From a checkpoint of a small transformer trained on Wikipedia.
Architecture: LayerNorm before each block, learned positions, biases, tied embeddings.
Training: a variant of SOAP for these matrices, 289M tokens, 4407 steps.
Each number is 128 + 24 x the weight over its row's rms, rounded and kept within 0 to 255. Layers, rows and columns count from 0. Numbers have three digits each. The size before them is the row's rms in percent of the matrix's.

# layer 4 attention value, 192x192, rms 0.187, rows 4-44, columns 96-191
109:071129100132137175122200139121150107111151188126142124160090164128112123116115157139114150139169095136127081077139117091099152137116109132153164128083113107155108080150120138131121128124092127111134131117124099136119138153151129140150122127092170126092102144075171095136148144130152122099
102:110129127159061143089081123158120152138125122141082107122111123112102163141112106150125099127168134124105142125126121149108116144155119133113114098163115118149127132116128141142122146174128101071128144134129143148132128105119152127132162183134157176127152129077141119183135102124101106141
099:138128091107128129123141132137107135146123109141160141093127132143113113115142192094122102091167117147115164136108129151114136133173120083138159129157076097132151136102082102152165094121094149131101138114174135143156142105130137135112121129132160110117085156145138121099141196134162139133
100:132124130164089135142110134119179098128082127121114147120168179188082109128146192116099155160129110136136127102110125115153112130122152117133115181127122112137105139121149065116191129094177149131146138132132077106172098129135156131149090117100096129112146136133149144162153144122145120070
102:165098098115148152115121146107092148135150119089144129138056145155148096133108098144092132136108151176158136133101145140147152132121144078114114135146094140130136124160121107164157149173114166145149092130118140154150087141145114079095135100077150076105141133099086161103106141107126137110
105:156115104207173146128140106136125091131141165118121129142122120146122154171130132099104136083147124134140113113160132107114076096153137128135138115100157135096146128108147117151077178146144083143162105144112161154129133127101115123137106156126112138118149114148097171132145134183183092090
102:183118129137131123136122133075112143148137102184142117145112118121128121169137100121172159116109090119134167157140132055148146083101169154145137152117188141117152114162083163145141170144145144114131118155100147103133122156130167130136135140148142169117151103156133178162111155154095127147
109:125145132147134122075132136076103117132170132145124133154116114125067133118145126105093164081099125120159119108133140145134109157136142175100126135121105121127146153127132119136120117137164155123140160125135128131154171150140118174155130153099120084125068100112132162098127129153112131151
100:133140139094098142155101093129161089103134173124196120135126127152100140142148145150137117123127123121158157140115104144078146134136096107106138111111134125089153081112126131109129116115159151175159162099103112144110167126127134111106122155082109128116126104144124102147104094154158072128
108:132136121145144173116048137119129137117094091114137135167163136089148115115103136119138201153136121140137129120101148112146139129072089136177131144142146095114137153160124164175130109134142095140115161110160084115153106123152080134124142139135142141126115153106167133124134120117076078148
112:117102089148146131124115125106116090152110118142096131127168147135130152110122139098146087133141125141099166051154108135110142123128110166110137124145151127095126136113108082128161107107136113080179166087071104135166139116127142091098128119119127136137128101122111153143089110150105100115
106:117108137141141109077116144157141135135101098128120078108110142170131118145152147130136149109164115130117090124148119141128140125182146127115137169148106082120154109163107087085105134117138150138156119120099122104152197098134138133132117106152129119118127077162111129130135116159144149161
113:107112101090082141151129112128155147095193137168123123132143122106166145071088127135109123098142145093100120150143127127124122151130118110128108088121119091146127118138099128133164145112133089154154099180100057115124137135126136158109128133138131149145099146159157190108100131121113145120
111:110127134107134101124118163138106105134138112130111129116152112139152138138127168135103132147152145096117100157126153119132142133170105158144135168139072134093084143093126145125155073119128128114127117164150147145095086133157087110138137119144165150101141134144139123133151091111144148112
102:127141140119159164121119135145125125131164087104149123101098142142077180163103137159182142138143123077116110098152132095120076140121126167140138095121143126129139127109125143132142111115108113104143142146134135125160126101169160137093144103094147134139174166108131120154146128135130119097
106:129134197140090125140107167121097154169122116110113138148165135127104162138142140118108148154103118153162152128140144137135082159135136110156154140119089167141127105114064101131146156114141098098138130132164135096086151132159089134154152099099173147113091135179119142133115152128113120141
108:134137122112115121186093174153174180078136138163139121124102110136137105167143134127114102126125143136150154104128124134097115102128164138131093094139161154126111165158116103129118109127153125141131189144146099157142105112105125153147110129128124127139122140138122143106123137135121136098
113:141095126135139114144162145157157138176123154081140167156152131129140172134138081101123164108112118121151103118150097120123099113114122118115138107141135085146158152159096124168162131115181109078106167133155094107132120133140108133135165145135140128123129117148136130119114132117122115114
113:130108122081111129094135131152099099141087128129100141131095162141111122121127159098129151129125145124126177121124114140130155139131161108088128105146127121124152114107125168124112112167142098099123120100083142132108141137139187144101115157154124144149123142121169163075125125180088140132
110:127094114118128123159134139155141132139131121133114094097106107098144115125110113106154125162146095104087116161120120101159148134127107131147112140114140076126153063128086111119117160166146169135112131153123131129143131135137091124145094123102113147158100088152058118132072134159108109127
102:110114113155100146120150149111073118140132120109091124138117104114143143104154119132125087113147124120156120124153133132140129092101097147147107142113114139067144146158093174156109128131209126131114155147107116117164115141118206117136170128109105119084122161146091147106135136166146103143
108:143123100156153115106121117116130147114106109131116124124108132088175123143120181133138098119124124159104131178135158132073115136091145103167153126118118092129145131129151146111114117161112164094133120103127123053181180118141095117118098106131149136089088126153139137143131157136131138153
108:133106128128164109077084145133111115085090142128147186115116110071143123139114124138134107148075108131140149116159132093121167138154146129129148130112125123115120127147124137080179177074117122108128108106106148106090107158149144096114153145116098153103134165142130135102110174139115123080
106:087101136133141123100124135146109139137086079146153105126100124102113116142130134123088122168162139140119083120180118159092114130126140123086111146149163125146147163132145125134131130122117115138130156123176158160185113167158151121118146135127123130106145119127096130081075144150116074133
109:090119150132123087152141147149127147099162124144139133141119107108144102144099137142159140115135142175124136082162142127180115143140114125121131113143134125146110078135127130127171103113100118116098153144119128071092126107141114131153130130116100118130122124118162157109103110153180126162
112:165123109130145138083155111114151162101118135107136161128109135166175122145121165169126141093164132135109115127130134173105102092121147156194116134156157116117127149118133147148149102102103153141079127143120118104126123064115123110179163102081076108167149094102156117126112156125101169104
105:147111164127155122093143150112129141131175122130145101151082172120127135127107156147098100137123132148136120085119096139132167136123126126111125099119121122115137118084133125128189109145126114126109138129179112118083127157109138151104110094144092173081128108123127143161160129124130119126
104:118129126103128154131098073102140099160108104106117146148114115141139138151151156156155116116087125150140148129113157076121109079138121127130141177146112128095101124153189147137126142136120124132139133122194124124130142127129115117114174143079129169088113139142139157127137138160143136178
093:146122176127132122174122130151146147121181119095112122135118168113123115131099129161129136153122127099126147134114124155089162149159156152171116145113172127164131142109101114136127130122109104106158061108140131145158125090138126130093070115094142105166084155097119166162136153175095149090
091:127096104116121125123140103113121126127133101101098144106150119122140153120123128100132110144123137134103146095146135101127098112142161163118102136119120137118108113113128088118139101102130093117158150178209117156126135108094138147109158163148139143119129087176129147128176101135110120116
099:132135165132110143144135091136147147140137150119142150142050185106147097077100133144097147159167131136075169131159125178160130123171139165118124158158130108107117120151100129125126123147103138129082146128121117142119136140128117117120129109165159110127125125093124162171122131100116124126
093:140125128159138088109159102136139121135157100110134155081153142131142112170129137121155101100097159126205137123145180131102104139081153108147154128164122164090130132122106102142074120100089138143110121118141125108154127137143087121113122159084111135122078135162118119116132143158158164124
086:150137135151136096160136089109116162128119152134124177089059145133144139128135114133122151126130148142102158151161088121115095157143144121157133080146095165138112180135113132154121121112135102138143128138126183132117088159154139128142076100117117127145122108120142131131126123129112164150
101:151155110137146108184118145139135145106145078081096111120123105160116147119150105119168113139153096159141162122095140126123125138087143130136152158129141100121105177152090123102123150110138106165142188147134124128127125137154151128190129122130083133098111184086142155112157120096105137173
090:140154168116147090143144155139141095120105117065126082115122144149106143122095128109138193107165119136118140140125145127160123117121165101131114111113097108120124154110164127125139147107101104087124147092114126089144141135095100161148111119173170102120113185112130140160111070155163140109
096:166138112115133160137110137102123128122135098124139140093118158098156103172122146115118116093118105169100130137120132113136127147146135147150116151134122092120102117064123122162127107137139111123142146132151086118112135179116145117134122129122070134175108132131122155175140180101126105106
096:143118110106163147133185085126162142141114129159128155122125132136127121117121147108143107120151083128126082120103142106136125132152133151088142162144147120129094095126161099112094102107089134149123103108160130124113149144160127119088138134118120119156121139125156114101085172150114083129
096:155165126092092065097134088130100124093136150135086088089151073176124129094114109132135135114090125165098151150179137101135124106108123169105129146120137133110093108141080134100156142081124112091107127144142118117155112108125142176146114131137103118139150129094147107155138111119163137101
098:097136129133122104094154176134168129091113143131120112075168123113140112119124131089118103153196121132175139177115150175080102094168078144156137114137141144161088123129144120122131121074122128095157131108090115106127105066116088133137110135117104126094144123125157132132093149142138112105
097:129080131121106093107101142149135068105180160125111148143116132130155119154120149102135124115116073139096158116145121102128121150164089090115095122125190161131112112124137123110115114133106081125100147180109147158139112132056177117099131145100152149121151126129137110125145119157095111093
101:142134182131149115116144147118127124168151119159104099093129117117106125124116126139153112102157157125110106134101120159123140136138132160149114155112149111151103128160125085076164131147063092162101142161133168134183148142111140154092160113118147130133139145117149105139113148131178120118
# layer 4 attention output (transposed), 192x192, rms 0.149, rows 4-43, columns 96-191
097:161082162141107127111102116117130114132126143116074117106129085127156097163176100116154106121098160117113172170137140163148105145161121096128126131183117103106144166104164127128139103138158113143095116141138131129151130080107066114150146113163092139133108129152098114158122094165140135132
093:167159117100166098125142131115135082121119150126164165113122137091133117113136167127174125115102112123152113105141156133154093069089131125112139133116130166164140118149157159114130119134106138182111114121131151103120108167146129133143113082120131106108127113170128137062114170106164164104
099:100131166121128140147133155123135141143132146120110117138128161099112139163112101169124113159083091136122126143146160110142108124099103165077083130166175153113089102147142167110123163101128125134164143123114121103111101140158133094149121123122098104155127107106139131128072075110105131154
089:127123146082190112102124163125078144102153124129170162132089108125169105131128078136122089065144151134142104154149147166108153150119117136129160096158130176120164119146126170142103132142091108124123164123132187118098143109088142113122145140162181137139122130149125101096130144113142112147
083:114149146130115086138120088136189107103129121122096125159149098098133162133134152132151127111137153093067119133112134108087118123139106154132120138107147125119151135139150137073129104105118104105102172085100114136118154139115114192131145152149115161161118144175148098148170131140110091145
092:118162146103121135127108162106127158086126079134156127105121149101114094114129099160145122127090158140133118137103141141122167155085105128131122138149119087097091148154100147117181090107138171121112150128140100083097137132146157094145115110160136132163128133100163105109126130084068164144
097:106150125103141166128134107184169118082143138125125148150158114145089165078089158153100115136137159166140100108103129179110136124136124109146145125121078127155123133129173111110118077106130128152157131108143134143118159122119100128120123107136148119129129096111144078069148111145148125118
105:148117061135113128155111107152119149147113104097120110122167141134137121136118097120149121138157133128115102132128100134139186125140119094134099175140115135090104138133091122114136123136084123124147108104081118151096082090162114114107137096136147106122157145118156129158139101106126100135
091:115134105139149139098145171103101118126128092134062150140172142125135129103149084114129146142137139155088089098121158102152116137135121153160144098132092132162094133122123115159112128105099099105079091108172139131129080109089133121121138121167109104109135174145124122087149136115104145166
098:105077131110099083152186119106144141134151149136145119122115102156148129168141132138136099127147114116101136124097130140083092145192186150091154115138107186111089103143150104082133107150110147127133117132111137149133157135114142102149111076143134121127098119140121123133143091157147169148
094:147136136118089106132139155130142139102123122126168154133094114134157086142123128119105116122127127115151100176080127121158119167102169088175147119107109147149140145134145168129122130148129097165097088168176167138121108124081096161156119153128121129129113146153146104123159155098145114126
095:159144113103089098150131140114079145103152123146123191151109139100143149090095132120146149121102142140138116132126120137131110116063107120145116142149153144129124124099148139126142131111084147091124179113145147164125066123135172095125117157106143152120119128110131130117114134093150079117
101:177108131142161102117133129124101137108103123099136123134129123149099105162154132112132135181079112149108150107141158124144100117121139164137133123129153145078113105137153130169088133156150156096092145113132200153130121099135092136140143104094109120113139099083093073149166131116108129103
098:154115143127150138130152087127141160118126127116143087137113160081113117098130096113138103087109146159149165109145092153099103127115139101144125088096185116193184086170120102134095153119113111139104132111123135143140125107118151117116126142099109163172125119116135124110080131095121120115
089:131101139120126131121140143109133129175116179154130129134131116123196078131145183106090128142105145155142156152115116108117170099143159119120115160107144152129124138154150133140087104170145124142144118126113122149101134152078110124169181145131165162144119079147120092110128175134125129154
097:090085109110135134141129150129166120081104159152148109130117121141128080151113105153094118116144143098124124130117114153136134138092103177133131125128131090089161139155196120115116109121154169150105129159109106166178145125106142121115112118142092116141115112091170157141157081128149108114
097:112125117133147101105163068140115102198125117108133130133157148138088145090131130109163153132144125147102135151131141138108134141107108152137162176133084139106109114084126137145129159115105121132154120121094151116123157139139130135156117132111134114134136125099145145144139119138138113182
102:101176140117121145137113149119079149135123112150122082100117131109101101122101177135105125159163106150083186146101141123149112157110132136155105138112129163087088100121140135105123108133101152142167118112087113127116165100143162108130095127125095096142120139126127143110130103121159134147
103:130148144184151163137160131121177135129163123133134091148147122099137122143153132125145146121100103120116125124127132118141121118154126160150112113126161150143122097150091118110131141111118112146148132149120099086156099129072094099116108087097155091106122102150077099143133097096189122127
114:128142140121149143118125145098074125101090136147137139135144165133105122122163126113116140057122133131185118103157151176121083138121138123136103110172143124135143147151156153184142140092146092103131102099118128139119093137151162128108134151178110105101127165134164142131161105073154133137
101:176144122145103085126123091147144128135168109123157114123132137153102137141122136121184156187138117140156133118097142119121118153163150146102138140161148114165071096129155085077160136121085141117134114129152114167087120096145053104128102111170118133142158098126156127129135105123102118156
095:135126159122093149127134148140135096091151121101168168092129130154113124135106107120121140120147103087147136100133147146170132131138089139091144150093124177116142130122164117129105123090140108146118141145144147203100083144128148133165144151132136117146176112132140112111132099121128120109
098:139142091142109158136139102113135124191163085117086049118110118176088133122165122125164146112149158124129085120099149153121118110095117115135108099106128162168105139116124124141092111124095134155133104143122110127175135120090121119120147124116146117160125105087144116144141117096112149165
106:126201127127098114174128131116131156099132141136103140122144136142142148083112142158130129096112133124157162134095136139173150110108111123142208134077113141106125134111136128099116124125143172121119114146110116127094157116090117143142087128115130135137154155124170164142173062129107155131
094:152104115126109170124127106102153101141122165129143109086129120129140167112147098160093120149122089081114130148111131138117148100117148160116135113122123148127152157128125116145103143157133142106116102118147156156165157106130115142092144108109144156105175138112119131154125106130087128094
099:121128121134107117160099132145140098178138109118139056094159144116108114120128100126116132141085099114133153132135151150150145139124116141036140127152084096137118105136088130145137155111133108123190109110139115120110098150125119147083108145171155130110079141138099099110147102143159129132
094:100106134099071112157129092100113123103096143103117148154168064138130118134115087108144137144128131094108131156133140140132105116113145137155127188142151131126170105152126139125054112104125155106144094132086121128139118094133115128141163134107124105127148117118165087127111103118132152129
097:158113138136098083138107141125115128107160148111132127129140130114123105125093148117054141125191130147112094114160084195115146151105110115147138116104142098134119128125095119135124132124148118138145125118095142084105094116133136144151084138138134101175110112109106122135137138110122109109
103:135076173124087119116114100100084122105111120083160179121141098126095084136130094105120095092160159143143121129149102157118149139087160114144169191150153065146119156150121122142124116094096140126133154138127110118104095143107134113154142122160148154119128094113133097097096191158144080097
101:115194187147172158119161147130118114140141128166173122160164120129133108149127125167111107133121095149114101150147142157154137151133128118145141113148171158135136112096094156143118166133112123142152100108120142088135129155120156112115079112115141123136130143107144098094078149109130170179
092:123125133091120119118116157137115136085120110105128149169147107143135125148107113118163144154091115132116119109117098130105105148124158132088144142144162150167137115136134060162118079119121155148119115113127180157146120083087113139114131093125144169060160130135142096150182148145159113115
104:153155081149141079122136093135127104103152120158116117118116119157153113124135159150209134151136113120132101116140109102116140104137132103105148135121093147175124140107123167136136140113116097161116148146120137104120089169131140150152116124119157163068118170122105092141093145130156154149
103:157148135120116115101101125133120107125144131085179140138135115135118157130117146130149102097102147118142106100080134156075108135107102096139167099134136111121181113127108098119111075137121117168060144157125159123144170137097100110112142140146117127113114158105148149149147157181128126117
097:119131133137164110140150109143069130118162123130150142147176157100132107103163125082133134097109119148099136129163153125128126107111144075109083131153131105105138118116095133173145124104141090097160137086108151106070069088118139144115137130123109126104112142135095166188120153122188120078
094:132144071141125115127091136129158102138165118163118153135122162132075132128102132139158111129152145146094124118113126128138149125108096126144144145108091147146133133125121119100144111127138135152085106072157076124159080129158114124133163121175110110144150119126134160132151122123082148176
102:096098084173104129144112132114115125137109138108113122144112075111142123109174075087159129214179157132095104135103157087142115128138159098157099112109092110145122125128123140142127155070144120082131141125108124138141122075093133092140123110132106146117107140150112155144146135138142121138
109:145115110107132136124142175139111135139117126121123130159133123120135135121156151059160115181082144140143110126070108093137110137159150149177130087111141141113117126184134134093139146137161109162117148136117117144142125130124056119137142111144101129105102095134153129108133097111103111104
103:138143124201114122124098138136080145144168104129180140106142115157125125117139111153142134088119109085120143134121167204137102106095114128131146125115134115099154158149120121163148132097156110122126098120142150117159121132156127134143098110142123125111129163095119130106123119103083184143
100:156109130156142126142148112174137118189107134134126091168159127099122147120086168119128136158128076117109152105137090131122160122122141100141122154106113161108109079157130140122113098140111106143199136171103101130105093176120138137140129115105139109114125086119103095081137112147172132116
096:102115143137145142109119170131113104158098137130143138117105104115160128146135143080100134123144166131121126102109073166131123113116155107141103175162144139143157096150113154146093114137148126128128103147160110083147100105129136111132170112106142093156094126099106108128104159119185117126
# layer 4 attention query, 192x192, rms 0.203, rows 32-63, columns 96-191
097:147113139103145145157139133146101162175118135081120102099117117059127131135100123141105121141101123137140147210166153099145105140143160143117135122113148147159076177129142095093153119129135130150136142115150125136133135149099163123132120134117109147126125138144126114129107146116161117137
093:145174145134156106151125089146127116146139132126120137139145100084107157096107135136159107122124104157121133158140122154131127074137123097125137098148190129140152136114112122152165145131127105120109164127136172153115123125127164126132100194087142151145120160094095136128127165165099143134
090:125121143124101113131154153123154153102156168143131087180146100118150130164117094088130150152104153110096076105129121140101097116153137135102082148128087083126127147148136149148106161167130137152157155141161141118081108141116106162105116155198132123119106126185142133152102128097103127140
082:116146128100091133126147188134110129157160128146128179120117151106135092153095109141147122112125115125096149148152097149086160061161105169070139142160147124146129137105109113129154119111125156142141097130175138121134164120112119137154144120121116175133158158154106107123129165126143106124
094:133116153113102117138110115087146115093151149094154200155152165131150136117092116125146149106143102141158123093132118093100153147122148142140129115108080112096144149155099109171085130099150095130114135113086157105140116108138133150119113104111143113062133114082133122104135107165109120125
095:106149120125111066126157099135148154149165125073131157136109169112146185083130168142134143147147123121120120139134141114083140105143116145130147074069081145126126105122130139108103144088111096120158168117116148078119140154105119099133151128179116108160148105136136104110138102136148143158
085:121128131141103162124142130072127119158150152102079146145124136152122161137122134130093176142136136125109095153081106088139119127160112113110120100168123154135083109112063144099115122162090111109120127138124112130139148120105129132148118164105134093145107121123178124146122153078098116160
093:147079132143131118108117128142115122117139153110125133113129127136103166157159110093126103110162127123099106112110088115149117157140110097118155158152127151127125140152163125118138133153113139135092135144135143139137118105150083110115140174185161107097127109129183109108132119098149123130
099:158103160131145117172118113159118146103148157129126104103147120132088109155140149133099105135088133145072122127121130081070096100133174148094158137155139092139136146134172132151137144154110166130163137119161145128117111141115133142118076117133165142143106071160125107137120112099096107141
104:140162142094131129118120103162138132090114144103130115168129140144133111106095124137124144099150107145145138111121144117093143110153134163141149157066121134116146122124101168152097083096160141129125146134117137130153130113097165164111141152118134119110161146095129111108092109125118142172
102:141113155116133143151121118123114131137069159129157117123113097123117113126063142143105152107127064138141151137136114163113126108112185164112119144169135121123121124095160107141167132081141124115194138125132153105122125124137116120108117171152087152119102105152101132117145121176135092138
098:118111109098115106108090128109110171138158100085130098152109105141145153146160094110117166095122134141138102123151099120115082142110131132110107101125148137086129099147150109165167136117120140143127123131127169101107105109126131073119101119154118145120110120126129139129081117061161123121
097:130124173124107133114173131130125124090102089136161138127118131093157098135102132101115141121171133140136148135133115184155156147103083167113106131137140094152122122115136097126113157114151136130119127122126151141108123124102116153124099128116167132122126107125096154093107107121193077122
090:106118144119137112137103042117113123184099125139088107150116149124133127143135138126115070144094098130148158119164111132096139120157144079158101135117099120114176116163144146122151127151096176135128139128146138116098121134133127140126139125094130096128101161112094132145117148120188166111
087:089131105148147154153121148064139134137132098079139125124102123128116084138126145160139131144138125111145145163145142105151125109113152145136137151121141110162152139122107185162146126139166129127145140183146118106108181182145118084105140103093173108143137130113103090127103121144124130149
097:116098086125148131130124123131096127107137111109123115100161133143183141125117117118150078119101137108130141122173131106125129107149133115108141128138155106131147116076132082126099140132113112124163095114143117149131084092085118107070128133117073130106142130108089125142130130198092148076
100:115101076137096129099120158115139132105110119115119136132114150129125145142179142133167133109164177100142119097119123141154102147132118166106121144155091125119120084171160145114104123109154119109113127095133088125125113156115133095179133089147142059130065110160133160109147116156112124139
096:130126144119144138140124051111108145155130133135110142085129125131145124130107148149148130109133128132118135162135158127103175128141105157139073128152148138137059130116120121151124114144130167120177103149089089125105100111126132164164125098147162161121167127134131153100133107137115145101
098:114157125160120089128129123093110156110123141162126130154143116171149089116114125143141156149146129113158101112090101113112115152142144132114166115135088114103130090130097121126159161096137146109148116157106135114165145136142081121136150162131142128124126098104128082073139115095113133167
091:112139115079129154090161156125118180146112156129144156145127156129146159135091170144112136112133106115110134122119132133096089099120101142074123106133149101124083125136107118075110121120124139148080126161097140146127194138155135146131144160138115127114110125107158102142149083097139149146
086:132098095120129123104129117109160118176134101131115074097123138121116091102133130113071105131105098153148074143073171108128167155112129123122165091097127145116144129118145100150168140126109137121118113090132117111105144140144143119117105122114091128132162137080098148097077151127084114108
086:114155155104089139140102126125046135157141126169122161149136190094076149088145153154088152150154115147150161092114151147146141109121128119147133154123149116135110153070102082170150119110146128132151130132117067128151128142108118142108093121117111155131152137135131123142122129153128122151
095:149102147105161129143122134132113120142143142103151152139144126136105143129127132118161162170091092122147110125127155131125175132133177115154126166148161146142123124140117150153068140136117094156106175142114136114099110135148141140119135084092157120156147172152143121092151151171173157122
089:125109153147125134116101149131129111109145107118112105140123168121084091129119116090111126114134124104139124111088122147133140119163154122118113136137135099132118107145131103113161127148180143116157109166150099154167121119121076073117129177139169164149141065159109140113154124126153134133
090:145116114117115130102120093124074138142101167114118134074140110123118124118135125152132150182103161141122096114146149130102149152158123143126140121147114128104142136108107122102129147170133091149166135130148129149124113098125179150156121142129085159187106095108147163162180118105151169145
103:122146101117110166130181139108113148113087153155138119153141130142151125171139108098154176131130171125143121139085124100159122107172121094136146110139069103100095106149153133118154111127131138119122121126118125168120153117105120087105136098144152082143122113145142162119128098127145114126
101:151112134112164110140103110131104109139182137098089158124148133145120132084076139153104126119111141115113139112141097109099139113158127109151111120116181148138127147095148146180124152153110094140160106110132166110106129200149159113148122165115120146169150163087113149124099139169119130120
094:097115148119117159146172146161114135139138137120127109137116174111111102131171108140159162126118143115145164159171126123126110105146160109159092130134162111158134108110132138172128126130128131082160136127141100125111156139127140120170132136080101180124144109132124144088072125152143094142
091:120129153164122077139093135116113128112133126112128146098096152123105139102113150102088145138146101126132179147203134128122111130143146101115132106131145145159102134090102133131128102128133110083164071135106133098095124095114143104134142116148103131154107161139130107133123128109107102121
098:154157165110131111171117083135119098160155114077133133114119132127108116124087129175117126118107106128116142135123148191124091121107171104126110164165177127134126143120103127147109128134100139138121132135143141103135165146125158113125121128100162169144140155110140151127133117132122128106
090:157122133175115131134092122165173139087131119122094066154129103097105126125119111108168139106145162089152120165087098123163158146164085150071135131142116155114120128135145114128150135128120138165115149110136066120134127158135106112122114150189140129107126136142139149099108107108161138099
115:153155125117164167152139116123124127137126115135123168148133139093130135110082157173163114139120122123123166135154156132131129095111096112137103113108160180172125134137145117161112111112129096132161136143103135111105120137121125158146110110080129185112103137095105093121101119138144137087
# layer 4 attention key, 192x192, rms 0.188, rows 32-63, columns 96-191
095:174059149139143123129126158123110126083082123144125113158110138148120133159131106118124126165095148128151093142112100095162147132137141143140137160099133102115092150097172103106093132110126101115098165128128106110117150099103130147176131090091150109106110143114142184136163120115131073147
098:184155146115143081129122110157117114112147122111151154177139152123131124131098154143135095134103157139117167123121112122124104113143125108142122145118148090122164146091120111124120078103107121123159149125137096122132104154115114147104152131104093144117100126130168126156164150143116109117
089:135128115113100144122146140161138120130105104133114142144142156152113124183123109092123126143116138154142116140099141154142122098112098157110098155138125103185125122139116139142117186124086141091121122125144113123127132109138105160151140148090122156117146106104129142156133102146103144134
091:114156161128084141108116157108145106192142155175160140081125118100126109119169136121144157140143110148115136147132087088171122116116107162103138159115132135103110164079122151147125157143114169118102134124144111090142134147141085163172118086117153145121114130130103100127100181098139132138
098:133145145135120120116104097153129108140124125130122097094126112139122143137126131099104118122127098079149118112135169149137115133097107089112142095152114118113144108090062099099118138135106123147112098150141156125125132100122145126081110173152118090129115154137118115099132135068109094094
103:109130127165169071153124112153179147136092115186141151168123084125128143099124141095143124084143089133115106160143116135151126103100097109113135119136162167118104075144099099118152128148124104140103173133135150084129132112101130124138166160155114110118076112113137165164139117104126105101
086:152149115121141117180100121168142168123127127161145132130109138086180125102137143094088147140126158155085126122142097141080139145118073088156092145091097156135073105109104163144121139132114159151131078114109122151144139155141137144126099111105133075126138127175142162149131147114138133142
091:133101108111122121115096194102093175072121158141090136165153133118130160138111116148136170152165136158099106145116068091142097147155121166136115125181117139174130127115114099095140130130145118151107100141139173103107153099095127101149144122103119143105129119109115147156122132132103108154
107:175121095126144110146170138143127095139097140083154105096111120142108105150109141143100129142133123145103108178134116153143139090108111168120127133155164153125124132098135087136124121166164117127186179074120115117098120120128165135148138192088139128132137089129104106121134148177134120113
100:118148138118066176110103106159158102162156106157097090152162140100068078142105116154114103086127144135131144125116157142142126121110139138079122131115145105128147123142154149134141132128111143167162091128130124130109142136152166104120182159158110106141105129120157122094162160132148101144
112:160098161110148148153109135160123086159118094132154098125140163140143120115073122130147113147132106145164086112145174155155104118097177140132123192170108098145127140103176180155137127116145131093166167124158177112085108120105108130146105152099149178098117136103140149121126111127169125106
097:151136142107112165133116123100078171144144145117114159080145157066154150143130121134129149087209120138148140133152115097135138148135115158105109107097128133135120141114137122130134132080081117106136146134087128110133099136137117136168101153168120141150125131109160136117125092111137124122
105:113154146133178139124129170121129135119102117116187150143115156158076112156112130123087113115061134121146099123149123101106154134074127126144144157114128114116144151089132167150127136121152108147160143115111146102102146147090112100141066125147178147150136121083124105123106160117182112135
094:075137134119138144114124175130148162100125140118142074124162123131111097091103133123124135119127190138135087130142121137075128138123160162150084116128177108118125096135129154113115113118105119147155161149102129150113128112105124111075129132110164133155127103164126141103130125133137121097
090:101139158076155162148133132088103107136131109080104131122137161125128108126183180108104116165133099158132136105105162143174128109124140095134118082143134098108097099134129126120150146141120103142132144179087098127142083137142126092179111110075130129105144083138091080086126133143123125133
091:119137138144148163137092104084126121113079157082133134112142139132145113156112079110133090107131128139117138121145155130140160104139135138131127129100144132163138120102135111138145103148113087151160152126164139118094087103114138200099120127108120119141170118160058126140150116084143144139
098:092137041167168128132098087148085077125089138131122135125145137106146129093139123134145120149138153084161124133152090129126106115135161114170135123130132111125152112149153120099129132115138162134101149123109102139156087142138124103119077125120094088149096143131125140127155098085154155133
100:082126029132144124146129177131154129145132150136149145102136114089094115121172101150114118136110118115134186164131124140092121077120153105101164153104102152121120143140127168154150130141126119079134110147138107083124138132073132112140127112119170098098109104136123085142096117141122125073
103:159122115138117112105117084121143119139099128178136109170101149107111132113137120127130134125129137125119113122107180156156130131150115110173134124140111108164186121137113125096143128139098105123162108114156111159166134147090172129172064133082125141115138104108146157132138127113097121173
106:105100126114126098126115067123149197135109142109161060142142136128125138169149115159083114137113097128133115153122133136075116125117090139126130094105043120112148132198124124092079110096145103141121134142164127151140140112137109070149132118146129127114112119142119179098178121164122152129
085:119122152129144154124138120130070149131182126157147142153108137147178146117122138117093114172160157145080142139094165174118152116150130133112107141085141137093047091152126142164100177156121120159119182157139142114146126123159118138127148125081161137119088115108135153140152131116120138175
092:148126153129137127131152156151153122128129145156132134102145147111168149148115143139131129105127085100075145122132155126143134112142191118131094181077152128132107143147119133160112119117110115122141128180115078100148148131115138146121161111132153131146145122125093099098134156128122111127
101:112106106124114137119146127159158112142120126178130134132128146122125119100152112062120145137119131122177119147114101132143120126138151124163115093107140134168136140144094120093135101182138098128161093100095128137172154142117119112119194115108114146111153098102116110139125111118117138108
092:156139157124110105108160134123101142136134154146104130171118141141149154108130129125140152168108134121109137159121178116144141121135123140144117123168148120109128136070122145157153143116101103128154097102178164143145089142132150116124115115158109132135152080112103132147174154153119128126
090:097129124143129118125151158143115117112088141100147118100094123131135150108128130114137121167114121125089175170113114113142133136090095155124135140137155147126134121152145166097094123131118084102133133104149124116109160141133178154123150069124116085122139108147158163128138118098143126103
100:122163092129118165115117123150157145109110120164129124159131143126100120165129116131152134118143141156142109138136165141114093108147123143113107117135075144103109106138131087128149106145135129112139154112163114150132128134181137148112094085175134080103124144136123150116151094135128093136
093:154126133112120107117128136126088146152166150099101163101156134125164114146093161139134133139140094180165132120148117139119125100089145170162111111076107121133110112100134111104107122113124088140158113105131139083131121114109154149172134130084097140181104144127128072135129159149177148147
087:131112145142123137137164093107115108125122173107205157139113141143124154151119096136156119119123141116107157137202153130160147122142148151131113111120135115143102115113127123181125119120147117158122116134178112153149118137125128083129115105112128104101113148147125123156069125121122144125
091:141134120118114163190083152104121124114123124102101113121151080113144143147094089113154162135159144136115134171123106115129121117127149089146091141110092132150144127101132145134129125118122138133160134142131129143125088093101135094158112142142139118120121117076121131153136168130154125107
096:096165132102149129101162150126113155153112179123141160102129123127123114107091159080133181113172131117086127165119115151108127168123135116098161135134118172139110167115098096127094105129123122175120090127140191134132196108129161147126104135132157156123160147111147094087123143103117081092
094:141184098132150089133114123122136109159152119180130146159080167144117175113114147161150168140062138123157133144117101141150111113136109123114134113108093146092135139143088160097174150110142121148071139104130136125105130132082156098126125152121133116132150144088121127127130091120102128131
099:150148103141152113121065139183086094141157132107112141107123120122080154137179130132149122112128155165135141091125111118130085109148145113102104123114109108176139125137104128150150116123171125113118135130130133129110130140114070138141166113143128163128095124131097132114157133115127153132